From a checkpoint of a small transformer trained on Wikipedia: a variant of Adam for these matrices.
Each number is 200 + 40 x the weight over its row's rms, rounded and kept within 0 to 999. Layers, rows and columns count from 0. The size before them is the row's rms in percent of the matrix's.

# layer 2 attention key, 128x128, rms 0.197, rows 51-63, columns 0-127
073,151,194,243,230,166,243,127,200,245,194,201,180,221,224,113,194,302,226,136,211,235,140,207,242,202,245,241,169,281,176,209,231,216,127,216,210,181,249,199,195,131,251,211,157,195,186,157,120,202,189,238,235,206,199,227,231,199,223,241,175,139,160,249,236,237,164,191,149,217,163,231,213,172,218,202,177,205,158,207,218,244,268,224,209,185,217,201,299,169,270,281,295,145,258,211,249,118,198,183,226,211,255,201,265,184,180,261,241,216,165,242,196,216,196,192,196,176,220,214,135,135,143,178,223,164,175,230,166
100,225,266,219,185,147,156,214,211,227,217,194,222,196,217,192,214,209,91,230,126,226,270,182,285,199,172,171,150,196,214,245,153,174,185,210,175,125,166,227,188,201,202,169,188,181,143,226,188,198,220,258,204,220,180,173,138,274,189,148,187,215,263,164,174,244,160,192,225,220,160,144,100,177,154,188,144,116,148,177,155,240,155,288,226,190,227,245,203,185,241,235,235,226,224,191,251,182,222,210,232,201,150,161,129,220,170,237,197,256,184,150,221,287,235,253,211,210,239,145,242,299,165,206,191,238,181,169,227
083,148,215,209,227,174,203,174,202,120,224,169,248,193,206,245,242,165,197,185,244,202,230,170,194,237,227,214,231,160,170,138,238,262,216,160,200,214,213,198,164,228,321,177,236,171,246,217,288,189,220,188,248,147,209,211,180,257,299,360,262,198,215,219,254,220,179,221,199,240,196,170,143,160,231,198,250,217,192,214,162,210,206,226,202,228,208,257,250,225,298,187,174,207,163,256,233,183,194,193,152,231,155,199,262,159,174,207,204,150,272,197,240,112,239,163,150,160,218,192,185,194,195,194,139,175,192,176,237
081,217,205,170,179,143,192,250,274,176,197,156,155,247,190,220,173,229,159,245,242,161,257,243,182,148,206,202,278,251,228,182,237,173,184,246,230,148,155,217,205,177,140,222,137,249,232,223,117,276,125,217,248,238,134,182,203,218,118,171,212,215,209,214,211,164,207,187,193,187,179,251,176,221,192,191,295,236,272,166,245,189,226,166,123,165,199,94,173,262,167,237,204,173,184,174,148,139,173,169,233,178,153,192,185,179,213,116,243,201,215,190,208,162,213,222,194,232,200,190,227,177,283,245,252,125,221,218,165
104,221,120,210,173,295,239,202,192,189,180,241,215,135,183,202,170,144,295,186,206,187,112,200,184,221,193,222,213,172,174,187,212,191,226,172,222,288,225,115,227,229,224,213,252,194,274,140,217,187,237,140,182,171,242,210,227,119,209,220,225,155,161,209,224,199,233,237,206,201,207,184,301,237,218,217,184,237,180,215,265,144,207,105,225,215,192,184,150,167,126,182,212,188,187,198,184,292,171,205,147,161,249,271,234,191,243,228,165,207,219,244,213,158,132,140,210,175,124,244,182,138,194,170,231,229,221,147,202
095,130,236,166,229,219,223,208,196,254,172,158,183,222,224,139,205,96,242,228,257,235,187,140,305,241,219,247,168,207,226,172,192,302,220,254,210,217,164,201,261,197,230,282,89,203,176,254,167,143,207,142,251,229,147,189,192,200,194,212,193,190,226,237,235,167,188,162,155,235,189,263,251,250,242,143,186,223,156,208,187,212,226,174,171,219,208,225,197,226,177,230,208,160,184,168,170,239,162,166,179,190,257,145,199,181,197,149,194,221,160,215,144,171,147,258,185,145,208,243,234,173,169,212,275,111,223,249,159
086,254,162,251,179,171,215,154,241,186,214,203,176,193,256,148,242,223,279,223,255,215,178,158,177,175,181,130,188,228,155,207,228,239,207,233,210,243,233,189,212,92,205,176,214,225,212,125,169,183,188,209,193,173,217,152,244,149,237,138,190,214,157,228,173,227,150,182,144,159,274,237,227,102,234,168,192,113,241,202,166,225,278,158,204,199,291,162,234,229,218,186,283,231,210,228,214,173,202,258,265,196,240,224,206,189,190,233,265,266,182,219,181,221,188,245,196,261,198,120,214,190,240,187,170,269,135,256,174
092,155,245,174,229,258,255,271,222,119,180,158,180,216,205,273,117,179,191,213,236,199,231,203,190,178,168,192,223,129,242,209,167,221,234,213,199,225,217,206,283,251,166,186,227,112,128,180,262,248,239,172,180,143,250,260,218,233,180,223,261,232,168,250,134,144,234,230,247,224,238,205,229,240,201,171,227,263,204,216,247,199,146,235,216,202,163,270,189,257,238,173,162,208,134,164,188,209,220,243,132,202,218,174,173,166,198,191,215,122,199,206,150,158,283,125,186,201,173,209,107,205,226,236,213,176,229,185,248
081,230,210,84,239,163,180,225,201,234,185,214,158,245,194,173,195,164,183,224,216,178,245,168,203,208,230,254,206,276,197,172,235,222,175,250,229,151,171,222,112,164,236,238,119,255,229,308,161,163,154,228,186,200,126,198,178,245,145,253,200,179,292,140,249,217,189,191,204,198,182,210,148,224,194,242,235,187,186,193,183,217,235,210,140,141,205,122,218,202,192,251,204,186,224,197,151,193,178,123,194,215,184,166,165,225,252,193,193,199,179,164,158,171,118,299,161,154,253,170,253,233,172,163,218,136,206,246,141
081,264,194,200,162,205,177,159,234,41,196,213,173,185,218,243,173,185,276,201,217,237,180,157,237,202,207,236,217,202,188,206,257,235,206,216,228,212,211,167,277,278,117,214,206,198,138,203,140,162,193,221,187,198,206,197,181,187,194,166,265,219,135,194,198,264,249,211,267,229,208,207,222,198,230,224,176,213,178,160,247,169,213,185,223,210,274,133,174,260,279,155,239,269,155,222,159,277,148,186,194,190,290,194,184,113,243,149,205,200,181,218,158,167,250,154,176,252,154,191,209,258,236,235,161,179,176,193,239
095,178,213,167,223,241,153,265,192,228,193,219,260,196,215,220,133,192,221,164,157,171,223,127,201,204,188,214,190,196,293,171,145,194,175,177,204,187,184,156,192,260,246,227,181,170,247,189,156,212,220,150,137,240,194,223,145,207,161,160,236,201,200,214,233,101,158,255,214,185,193,207,203,213,233,159,256,308,120,247,182,187,173,159,200,179,130,256,169,169,161,164,208,272,192,301,230,170,197,191,177,203,152,273,170,278,212,164,199,265,212,193,238,148,177,169,100,208,133,207,223,227,260,255,189,219,246,195,179
091,321,208,216,188,203,199,172,184,231,173,194,158,196,152,197,173,264,279,141,173,192,123,193,149,227,214,182,229,178,150,175,204,138,94,172,161,249,254,213,209,166,147,244,233,226,198,169,155,170,206,208,157,213,243,220,242,184,189,267,184,177,164,187,224,187,175,210,192,185,200,210,225,186,212,189,157,212,225,240,192,171,250,165,209,183,256,139,191,186,101,196,231,229,219,228,229,212,232,237,259,179,256,178,306,146,199,282,237,119,215,223,204,150,183,210,210,245,307,208,200,219,202,254,135,278,217,247,201
090,186,136,263,189,161,162,150,238,116,243,188,265,202,281,200,276,263,225,165,235,266,161,203,227,175,187,167,213,224,215,199,242,213,143,214,169,201,181,120,249,205,214,198,195,213,221,143,156,224,170,238,209,263,191,157,169,147,257,159,205,215,142,209,171,202,173,178,171,197,184,199,180,152,256,179,206,154,167,181,201,165,246,178,263,212,225,213,229,199,225,149,246,226,178,311,230,176,180,190,227,192,187,212,224,212,162,125,256,280,239,259,257,149,265,207,192,190,101,212,269,155,272,246,182,195,149,201,174
# layer 2 attention query, 128x128, rms 0.211, rows 52-63, columns 0-127
083,150,245,219,210,162,244,224,279,202,184,215,204,196,217,276,251,191,182,210,197,155,236,228,201,182,233,207,127,162,175,238,233,230,126,181,194,199,135,184,223,169,239,174,202,209,244,138,206,177,195,292,177,293,189,154,195,218,221,213,218,186,237,184,207,237,210,144,158,192,148,221,304,153,270,174,174,174,137,192,121,201,192,152,163,219,217,180,156,158,244,178,196,160,179,209,209,172,199,175,250,188,250,203,245,222,187,144,89,256,206,143,263,273,195,304,211,164,266,199,143,215,231,157,169,164,154,205,203
101,209,204,198,286,139,211,204,86,202,191,219,247,205,209,137,207,199,197,206,211,191,174,167,164,251,154,187,278,256,219,177,185,253,220,198,224,187,199,190,175,184,219,89,142,206,210,219,123,178,215,238,82,145,172,194,198,236,154,101,163,192,241,224,151,189,262,225,128,158,240,219,211,293,156,183,268,296,203,224,193,197,198,196,195,254,175,171,205,226,234,121,197,157,189,236,243,248,220,213,215,197,238,200,171,160,191,180,209,154,167,231,195,155,248,222,143,255,194,161,235,188,155,246,182,210,178,165,202
091,167,247,251,206,167,165,219,133,159,217,223,168,226,152,193,273,215,224,231,187,203,232,193,199,279,266,242,281,117,214,238,266,227,213,184,199,171,235,168,176,311,186,185,168,173,142,189,157,264,145,204,228,185,192,196,169,173,173,184,124,184,224,230,144,185,201,219,172,252,308,196,148,195,136,127,150,214,227,181,196,212,230,262,155,256,176,184,163,199,139,186,234,149,240,257,163,222,179,263,239,223,143,161,153,178,216,177,255,228,188,211,270,167,239,201,176,236,247,200,249,169,223,166,170,157,156,187,197
092,300,135,148,148,264,140,136,247,220,212,191,211,170,212,155,181,211,243,199,207,224,182,178,176,161,114,228,163,245,176,172,170,176,246,163,182,215,201,208,185,156,213,261,221,199,220,203,204,160,186,140,208,130,266,238,245,185,195,255,249,214,182,148,249,198,241,228,247,139,180,180,165,206,209,300,181,184,179,208,213,209,152,173,287,166,265,205,232,150,238,239,149,263,185,219,216,208,206,165,89,194,196,235,193,201,248,221,183,173,166,224,133,212,176,177,202,164,170,245,173,158,123,256,289,234,249,240,199
102,190,173,199,201,160,171,165,147,141,220,262,172,223,187,178,126,168,166,204,199,240,215,280,236,129,226,210,138,227,169,219,208,200,215,245,198,201,241,155,194,209,160,233,208,206,186,228,182,235,231,235,224,154,177,241,244,161,198,177,117,176,233,163,175,245,172,232,192,198,269,192,110,215,193,180,103,220,144,124,153,223,248,238,211,202,216,174,176,124,247,248,247,171,219,281,239,205,201,235,171,195,205,97,208,173,113,242,213,195,117,154,240,200,200,197,179,210,198,286,245,224,268,138,259,177,164,242,188
094,191,212,173,208,248,174,185,255,184,193,154,177,208,216,178,188,190,191,218,199,152,211,268,138,210,179,187,249,201,208,223,222,232,171,244,213,238,189,223,158,219,139,231,149,219,132,234,334,196,260,245,208,229,148,221,213,228,169,270,196,243,185,258,261,291,172,248,163,236,237,245,201,132,201,129,242,188,183,209,274,176,233,202,200,201,184,259,197,225,213,290,244,191,260,197,161,211,230,189,229,185,255,185,200,182,238,210,206,165,152,276,231,215,207,144,237,218,215,135,156,331,210,252,156,142,161,219,185
097,129,159,184,279,94,269,163,230,171,205,279,285,171,187,186,191,222,174,208,217,209,150,227,137,208,211,190,229,241,239,243,188,193,274,219,214,212,222,267,220,166,226,209,258,183,228,200,148,215,228,160,216,121,189,153,288,170,172,148,231,174,178,251,174,227,238,189,187,153,188,174,215,197,124,261,249,212,234,198,194,247,169,230,255,127,193,240,198,213,200,167,242,233,183,202,220,216,248,219,123,228,246,241,131,196,163,189,175,193,181,166,188,248,207,170,196,244,303,194,208,258,147,204,199,253,201,144,273
102,204,233,248,174,190,163,269,119,193,213,221,138,249,176,184,179,202,207,183,175,232,244,222,258,273,260,208,226,127,200,200,231,203,136,231,205,191,212,121,160,270,178,144,177,192,185,184,192,189,181,239,153,248,186,208,140,166,219,207,119,199,250,207,142,179,151,215,198,248,250,247,205,193,166,140,98,224,179,193,154,173,231,213,150,262,207,148,161,198,163,225,171,138,253,216,206,193,188,209,317,184,157,127,149,238,206,212,243,213,204,192,245,132,176,236,159,185,187,185,263,158,287,163,188,138,196,221,185
117,176,186,210,202,159,191,200,281,179,196,271,154,201,236,231,184,201,223,217,179,194,195,309,130,233,237,196,179,190,148,274,209,135,216,215,197,215,241,173,189,246,242,180,218,169,211,161,160,190,218,242,139,144,199,161,268,184,132,234,163,142,174,180,181,260,205,256,214,164,248,245,206,177,121,233,164,253,210,160,114,207,130,207,260,168,241,166,150,167,179,249,213,229,186,196,196,248,185,227,173,183,239,232,198,207,151,170,216,78,157,242,227,201,209,157,185,214,244,151,181,87,190,138,212,162,190,254,221
127,170,198,161,121,213,139,135,107,105,203,245,216,197,157,162,189,254,246,211,196,208,270,158,214,197,180,194,234,326,173,184,142,202,233,245,213,166,146,236,250,223,285,208,168,199,202,213,109,195,174,213,216,146,179,196,110,167,178,144,187,194,203,201,224,158,208,228,167,188,185,143,163,249,222,207,224,197,179,201,104,219,215,220,239,157,195,259,211,185,169,150,231,218,225,254,169,185,240,182,149,213,181,163,140,208,156,224,135,243,248,181,202,214,152,226,188,148,170,190,241,198,233,246,192,237,148,216,118
103,182,235,183,174,216,215,208,142,152,191,143,246,192,213,222,161,233,200,132,213,203,123,213,217,250,293,133,250,157,182,220,199,125,95,240,195,148,189,196,224,282,168,232,237,190,325,215,239,180,220,254,122,227,218,198,144,150,233,248,234,174,208,214,187,220,203,225,248,255,184,202,249,192,187,198,213,216,225,237,204,148,191,177,182,205,253,176,205,173,201,147,194,135,174,213,179,244,204,224,269,184,265,253,200,183,155,192,206,170,266,290,213,175,232,175,110,228,184,230,185,165,275,177,151,190,249,199,227
104,209,215,153,185,225,159,130,176,193,168,219,216,217,233,199,233,291,233,255,174,202,216,149,214,164,174,204,181,275,147,218,205,199,285,207,229,157,143,235,197,203,210,251,187,256,165,270,200,253,144,195,246,193,165,239,189,247,152,240,180,165,117,175,205,154,211,253,147,157,254,232,127,216,229,252,243,187,204,155,208,209,235,202,273,202,193,233,285,204,180,172,261,213,235,280,202,259,189,165,128,200,124,208,223,160,164,187,222,160,157,287,204,204,224,157,204,198,81,222,173,168,169,204,194,169,151,210,168
# layer 2 attention value, 128x128, rms 0.204, rows 0-14, columns 0-127
109,254,151,179,204,220,199,146,222,195,209,197,203,197,222,173,178,287,225,200,174,148,210,176,184,261,227,223,249,287,226,150,152,209,170,196,214,262,208,217,176,133,168,200,152,211,161,189,137,194,312,237,178,181,174,253,249,87,275,178,199,216,163,192,168,186,259,288,217,251,150,258,213,220,216,157,255,261,292,196,220,262,171,206,209,198,215,142,252,152,153,153,173,206,229,201,200,239,203,239,177,209,168,258,181,193,188,199,158,197,230,184,227,183,134,196,207,245,137,276,201,188,207,187,143,265,184,259,182
073,167,218,173,194,164,146,111,152,238,176,165,256,267,155,163,230,175,180,182,162,209,239,145,210,121,202,224,196,227,219,216,210,187,257,266,241,127,155,257,169,177,170,176,249,242,150,216,170,244,198,180,196,168,296,245,213,210,234,239,135,192,223,188,123,223,189,119,213,188,182,215,199,258,185,196,176,207,188,133,216,199,174,172,161,157,205,225,169,166,187,224,190,222,273,195,291,225,172,152,189,232,154,165,183,161,325,198,162,269,179,179,175,156,206,170,169,245,227,212,255,183,161,215,282,200,197,124,228
081,160,176,245,136,168,265,222,152,137,221,235,190,184,169,189,163,207,185,184,199,197,221,243,180,108,300,198,207,249,178,221,206,170,167,259,178,236,209,136,189,182,265,246,253,175,232,202,233,136,189,274,212,193,129,114,225,112,224,125,166,201,195,135,258,148,166,159,172,154,243,184,144,161,197,213,175,176,146,201,290,194,192,166,167,188,197,169,104,212,169,262,202,163,143,104,158,179,166,273,235,177,204,176,209,198,187,211,204,210,226,216,158,205,212,174,198,207,187,158,190,174,203,189,120,220,166,210,184
110,226,206,193,139,187,277,153,202,157,175,183,242,217,101,167,203,210,206,179,206,202,210,246,204,160,180,200,247,198,207,206,224,186,248,197,192,174,148,180,183,149,176,113,200,213,143,293,214,224,221,198,175,179,234,160,262,218,236,253,202,204,228,175,157,162,186,198,161,153,225,171,183,274,168,204,260,290,198,195,232,134,285,228,145,187,185,182,179,206,242,131,261,177,223,177,273,222,214,227,257,212,230,129,213,136,188,203,272,107,168,247,208,209,184,171,142,248,158,293,243,183,192,255,161,207,130,163,205
063,186,270,173,198,178,146,116,188,193,168,152,197,271,241,185,193,164,234,188,215,173,255,139,242,227,127,220,221,184,224,220,200,177,236,151,236,92,210,232,209,168,145,140,190,228,170,160,121,217,188,133,176,177,299,212,228,256,239,245,232,183,215,223,167,177,174,147,220,229,232,216,165,218,154,197,143,215,231,142,176,179,191,234,255,235,180,244,263,244,216,192,143,244,280,233,263,213,153,103,142,229,206,205,230,151,222,192,212,125,138,192,177,233,222,194,190,205,215,234,218,216,198,238,272,197,185,244,256
093,155,268,250,256,175,305,191,228,216,187,154,171,169,177,240,189,180,163,208,213,125,174,205,179,207,214,201,220,165,226,250,202,148,164,141,204,173,225,237,260,193,175,258,114,200,137,239,148,256,172,218,213,218,201,196,170,221,226,194,257,189,190,185,232,115,247,238,196,231,205,213,227,185,156,230,144,156,250,130,153,249,159,215,170,230,153,216,206,236,191,131,195,206,181,146,182,183,176,157,149,206,238,150,299,192,134,177,277,168,125,149,204,199,227,235,141,232,233,295,152,225,226,174,216,212,199,260,240
099,192,214,198,301,221,197,231,262,241,190,184,218,209,259,277,286,208,155,212,176,224,143,200,224,234,221,199,137,175,226,250,304,254,189,165,207,225,202,252,203,216,141,201,207,195,153,164,203,259,98,201,279,219,226,187,191,212,196,230,147,193,212,227,210,216,219,229,186,218,117,178,269,260,201,163,185,143,180,198,175,251,186,162,109,186,187,123,139,174,223,202,228,207,188,164,135,202,185,199,191,216,180,195,181,206,225,175,212,323,249,174,200,213,226,199,189,243,267,149,198,138,173,102,230,179,233,198,199
077,202,156,189,171,260,122,157,167,216,212,207,154,194,194,153,222,131,195,201,173,247,189,188,332,209,161,232,233,242,193,142,181,191,181,270,178,161,254,172,202,177,221,155,240,186,224,245,177,160,251,148,163,189,233,253,128,218,204,280,198,207,187,199,204,193,175,250,179,136,203,272,169,169,182,209,158,194,261,198,159,193,242,252,256,156,246,224,192,258,134,204,128,240,180,214,207,175,198,233,135,178,231,181,146,218,156,220,159,148,197,216,136,133,238,164,180,181,129,178,194,110,158,252,206,137,188,159,159
075,256,165,197,116,252,269,236,247,228,209,264,251,166,197,151,186,261,209,177,115,235,128,330,173,167,322,223,246,183,184,190,143,221,177,241,173,248,165,162,131,190,205,176,204,186,202,264,195,184,218,258,179,184,201,199,191,153,235,255,222,195,221,152,240,161,267,223,161,172,184,147,194,272,156,245,199,217,146,158,229,214,188,182,199,137,237,220,152,156,199,183,239,163,142,224,213,214,203,191,191,188,205,190,155,245,164,195,209,208,192,231,121,172,161,212,159,201,163,255,231,125,192,200,134,204,206,185,181
104,190,178,220,209,139,262,257,213,126,218,217,190,190,116,222,212,215,157,199,171,167,161,193,159,160,276,215,213,254,210,206,117,163,179,253,206,217,194,218,175,133,253,250,157,204,177,166,240,191,312,266,211,183,136,200,191,205,176,127,205,208,212,124,239,149,223,199,164,208,191,230,206,165,186,231,279,169,177,143,239,271,193,183,210,211,144,204,192,202,159,203,265,183,146,165,154,200,161,290,217,203,224,215,172,268,124,225,149,224,225,121,182,188,180,230,226,212,231,170,165,204,205,169,112,270,138,194,188
085,200,188,254,202,195,295,271,248,255,208,228,203,171,187,203,209,172,149,173,154,202,198,310,189,177,227,195,167,166,173,199,271,218,170,230,171,242,167,116,174,214,182,100,191,168,223,216,211,175,157,219,209,215,119,130,173,206,186,222,242,210,190,208,257,194,165,208,181,171,191,139,175,204,166,245,129,186,142,242,224,143,234,189,214,185,186,158,80,214,218,172,274,151,103,144,184,169,214,220,255,180,269,128,254,224,135,220,224,192,194,268,187,201,212,180,204,187,161,170,202,186,197,176,188,154,266,195,161
081,252,150,205,206,294,257,224,256,259,223,259,216,154,238,134,151,314,285,205,193,221,148,262,164,241,235,200,219,190,163,161,163,229,153,212,168,282,194,123,162,227,200,237,228,188,268,252,208,149,225,236,177,187,165,208,261,112,213,212,231,210,152,197,192,192,251,287,181,199,164,174,224,225,200,229,203,225,206,234,229,228,149,182,202,170,279,198,214,147,225,212,187,162,157,260,199,218,251,196,192,171,183,248,203,215,150,177,213,157,210,275,202,202,136,217,186,211,127,249,228,187,202,208,139,260,230,221,180
126,231,189,143,263,213,195,186,215,224,177,198,226,237,217,235,259,164,299,198,202,220,228,233,126,296,228,201,161,204,206,170,216,239,241,204,186,187,239,177,166,272,128,104,252,205,179,127,330,224,167,163,219,151,191,212,152,228,216,264,193,221,174,276,193,265,265,210,145,219,222,175,252,221,243,210,192,295,187,206,182,180,175,233,180,199,212,210,180,208,205,198,187,239,237,204,229,201,225,190,173,215,238,180,122,204,303,214,208,252,263,231,229,203,171,148,180,162,238,162,184,175,168,208,148,158,259,204,158
109,244,204,210,264,236,201,208,294,223,203,148,190,185,257,267,197,173,171,209,183,189,166,199,279,176,224,191,131,180,195,221,294,212,167,182,213,220,268,218,247,162,161,239,107,195,188,203,235,207,133,162,253,189,162,195,183,192,145,194,198,204,229,223,281,185,210,166,263,174,194,217,189,197,203,175,179,100,262,171,275,212,243,168,242,269,194,97,241,194,194,184,218,216,190,122,138,195,232,225,159,205,237,193,243,144,167,164,191,205,254,252,193,231,244,155,181,200,186,179,151,222,207,185,209,70,165,187,218
100,210,186,177,269,215,228,235,177,199,213,196,219,208,292,236,233,237,168,206,195,197,164,182,226,184,170,172,90,195,223,210,194,259,191,119,213,199,199,210,164,221,176,228,203,191,151,165,241,261,212,246,211,276,194,209,187,177,176,148,101,183,179,203,155,201,208,262,166,258,150,190,257,231,228,135,250,161,159,256,186,256,190,181,162,203,181,136,242,196,239,162,218,169,167,163,157,187,202,262,196,219,116,149,204,270,249,257,209,253,306,174,229,158,172,226,271,214,270,159,239,196,161,119,154,231,181,179,204
# layer 2 attention output (transposed), 128x128, rms 0.204, rows 0-14, columns 0-127
111,187,191,192,238,194,177,249,229,218,71,210,108,242,96,209,173,194,187,148,194,209,218,167,167,188,240,198,185,145,207,227,232,173,194,247,217,162,201,189,149,233,202,240,198,110,202,212,238,149,69,181,216,201,205,146,108,284,132,236,249,157,270,206,198,204,158,254,233,168,188,148,171,202,166,211,194,195,176,149,204,167,121,210,251,206,239,305,192,222,209,265,145,210,164,171,143,180,252,175,222,217,238,235,185,224,193,218,205,175,203,202,159,208,214,205,177,136,264,213,210,219,207,212,180,190,240,204,227
076,344,172,158,212,256,260,207,320,249,260,69,100,254,252,192,158,151,270,141,232,222,133,177,166,175,162,147,178,196,181,123,184,174,182,205,206,157,220,214,220,231,230,215,190,198,218,239,200,200,162,240,163,229,221,187,176,209,197,195,256,282,156,214,246,139,224,223,191,216,184,201,226,260,251,222,205,225,181,227,213,186,164,229,217,182,142,230,187,260,212,173,138,191,155,183,180,261,236,208,211,171,188,171,255,170,178,227,258,185,202,213,175,188,229,218,203,213,170,159,232,205,167,219,172,173,253,209,203
079,52,220,133,206,200,187,274,199,280,72,261,291,103,242,202,214,243,239,224,237,216,241,261,188,234,167,128,227,183,214,217,202,242,157,144,121,214,190,193,255,247,155,163,210,243,244,192,201,270,228,184,179,240,226,224,180,158,199,223,239,238,203,208,190,231,167,141,178,178,207,165,180,208,239,246,199,218,217,231,118,221,187,170,233,231,176,154,182,157,232,173,218,223,176,239,212,206,222,162,188,198,217,213,249,152,159,165,174,182,263,260,231,218,137,228,182,208,249,191,209,201,190,224,151,216,186,211,218
115,265,234,169,285,167,166,194,181,233,247,105,187,297,270,161,177,158,199,105,210,224,186,272,187,165,202,224,187,159,140,196,137,192,170,197,193,203,172,236,180,238,212,237,208,239,264,191,209,186,84,219,149,164,233,186,149,161,189,179,228,261,168,248,216,223,196,219,172,208,213,173,187,174,200,219,111,179,203,224,204,181,140,132,263,214,255,230,154,211,210,177,187,211,217,279,179,284,207,112,135,186,240,192,215,187,193,162,165,193,248,190,211,242,188,265,273,211,204,154,260,176,187,184,193,186,247,204,217
064,399,207,177,191,284,214,166,263,194,223,81,194,288,166,175,186,164,214,180,188,250,119,171,190,145,231,212,202,166,188,165,180,178,219,236,210,249,171,265,229,199,268,240,162,217,230,216,211,172,234,208,188,182,227,208,188,199,164,194,165,219,170,225,226,201,250,191,180,219,183,222,255,236,225,222,234,168,209,237,246,171,207,200,139,191,194,146,207,227,173,191,227,125,200,228,255,266,218,254,210,161,182,160,205,198,186,207,249,221,165,147,168,169,245,186,220,229,198,210,245,195,174,182,264,159,182,89,180
101,218,224,156,89,310,118,179,199,166,214,200,244,154,173,164,238,272,191,241,214,265,184,217,263,210,223,180,217,203,297,261,207,215,235,193,191,211,242,201,230,175,245,182,253,182,306,180,205,126,275,184,196,173,175,227,234,112,174,216,165,213,265,169,222,237,138,172,220,157,177,219,200,235,205,213,195,213,216,260,175,186,239,220,183,213,216,199,242,157,178,213,216,149,192,290,239,218,173,221,192,142,192,291,145,192,212,165,223,193,232,227,170,171,220,171,239,103,166,177,146,211,210,238,238,171,165,212,187
100,219,186,275,151,207,218,180,225,236,274,196,228,200,209,156,175,226,238,205,255,175,207,181,235,215,200,139,224,298,197,199,164,156,241,203,270,162,315,148,206,174,194,164,222,229,201,209,199,155,261,241,228,191,163,240,268,161,184,187,238,208,191,108,179,170,233,214,269,151,188,211,144,143,205,232,175,267,221,170,180,212,213,222,221,232,157,266,230,186,129,188,201,210,196,174,267,173,229,230,244,127,206,225,236,218,228,224,267,155,238,236,164,153,198,145,221,173,138,179,93,228,261,262,227,151,189,246,181
083,145,248,189,159,200,226,178,187,205,191,239,168,188,161,234,227,192,182,170,160,219,160,128,129,249,190,218,133,94,182,200,189,171,175,168,111,210,121,247,128,222,215,295,202,168,186,230,242,195,200,157,167,190,241,204,179,244,235,224,197,146,179,240,218,227,153,219,202,316,186,177,255,213,246,127,239,156,136,230,218,163,204,203,212,175,225,181,177,177,255,213,169,211,278,249,127,257,205,173,283,230,186,210,207,212,266,226,186,205,161,167,223,243,225,242,149,174,231,225,223,212,219,179,185,302,176,158,204
081,106,241,136,231,128,218,123,182,158,104,201,197,212,191,214,189,216,191,115,228,190,213,235,203,191,206,191,171,189,193,228,196,207,140,186,212,196,214,199,106,252,201,271,184,153,222,249,201,209,124,133,202,236,162,202,225,208,196,212,234,213,234,210,161,179,163,211,185,219,220,192,122,178,185,171,162,198,243,214,178,232,166,213,261,198,283,287,235,161,237,206,143,243,213,264,101,168,183,150,186,280,226,248,232,199,206,210,207,199,177,216,243,250,173,265,184,187,221,178,245,279,138,209,129,265,217,245,164
098,86,225,185,165,299,148,253,176,231,90,241,188,181,271,230,203,274,227,265,187,226,240,247,230,243,197,162,200,197,233,231,244,199,171,182,164,205,220,213,273,249,192,177,211,198,240,164,195,208,181,175,199,207,196,173,157,135,201,237,225,176,224,197,212,231,183,212,270,160,162,148,168,264,240,185,156,207,213,231,182,157,118,227,204,173,212,186,187,184,249,207,212,159,215,244,200,242,210,159,181,92,198,235,209,181,231,157,220,133,204,285,175,169,172,172,138,130,175,248,139,203,196,181,225,135,256,232,261
087,84,249,182,203,157,166,146,140,150,210,251,337,175,212,141,216,239,237,168,272,241,245,247,188,219,205,196,201,225,186,214,191,200,181,146,186,193,187,169,219,203,219,217,203,262,207,204,217,217,229,218,177,147,230,215,236,97,244,178,146,177,171,207,140,220,131,172,167,178,213,230,172,127,246,184,237,204,205,214,166,241,208,163,203,235,236,212,239,155,181,138,178,244,316,271,190,202,178,166,201,180,226,248,205,186,203,169,176,191,264,216,267,265,143,231,175,195,226,212,197,176,228,236,139,227,115,230,228
091,142,229,178,225,87,200,175,174,137,94,250,206,194,137,230,204,191,140,147,205,149,263,224,206,203,227,217,201,185,212,247,207,236,204,196,243,176,204,186,101,196,166,209,181,174,146,238,209,222,133,166,220,219,150,205,185,267,184,211,226,202,263,204,171,189,154,190,172,227,250,206,143,151,112,188,199,218,234,150,169,257,207,217,246,205,225,269,243,160,217,218,162,259,177,185,118,107,182,187,184,277,224,216,191,224,200,216,165,244,176,181,222,253,184,257,209,201,270,188,260,255,162,207,127,257,207,227,156
123,206,153,303,246,177,175,174,231,214,123,175,179,323,188,150,203,140,149,126,169,199,186,135,188,166,139,218,180,205,91,133,172,173,163,182,302,160,156,169,177,192,236,217,174,295,186,221,147,161,206,228,184,200,243,175,241,229,232,151,227,113,152,169,117,171,195,214,209,200,185,241,146,218,187,135,247,187,153,139,236,206,204,154,249,204,181,223,129,230,188,169,193,197,222,177,143,218,257,210,236,173,217,168,234,212,212,191,187,151,161,187,201,175,189,203,194,233,156,214,203,215,224,230,201,205,180,135,201
106,199,218,277,134,227,220,245,212,250,140,257,182,202,175,148,168,253,251,214,255,216,167,211,135,258,212,196,247,282,176,213,170,165,298,220,212,194,253,130,223,174,177,194,256,212,213,150,182,159,257,194,172,200,243,178,254,189,222,168,204,185,135,156,209,244,217,246,235,219,162,195,177,136,200,225,150,216,203,227,159,209,226,213,141,215,204,205,155,188,197,209,249,194,204,165,254,213,120,249,293,109,187,181,168,232,199,238,219,227,274,134,201,202,162,182,231,150,227,173,128,136,215,237,297,219,179,242,182
105,154,146,271,203,244,179,216,223,271,320,226,190,223,174,175,200,217,265,228,242,216,259,186,209,203,200,145,262,265,189,169,261,190,213,204,270,195,256,171,228,176,175,118,223,236,202,222,217,192,242,219,262,196,173,187,222,207,185,225,238,184,217,154,220,206,225,196,255,127,201,180,161,148,194,249,184,243,202,111,179,138,194,190,213,194,124,243,183,179,116,224,168,200,202,189,233,250,207,173,208,149,240,212,213,188,227,158,232,148,181,230,163,178,206,151,186,184,161,202,104,198,292,159,282,125,278,228,197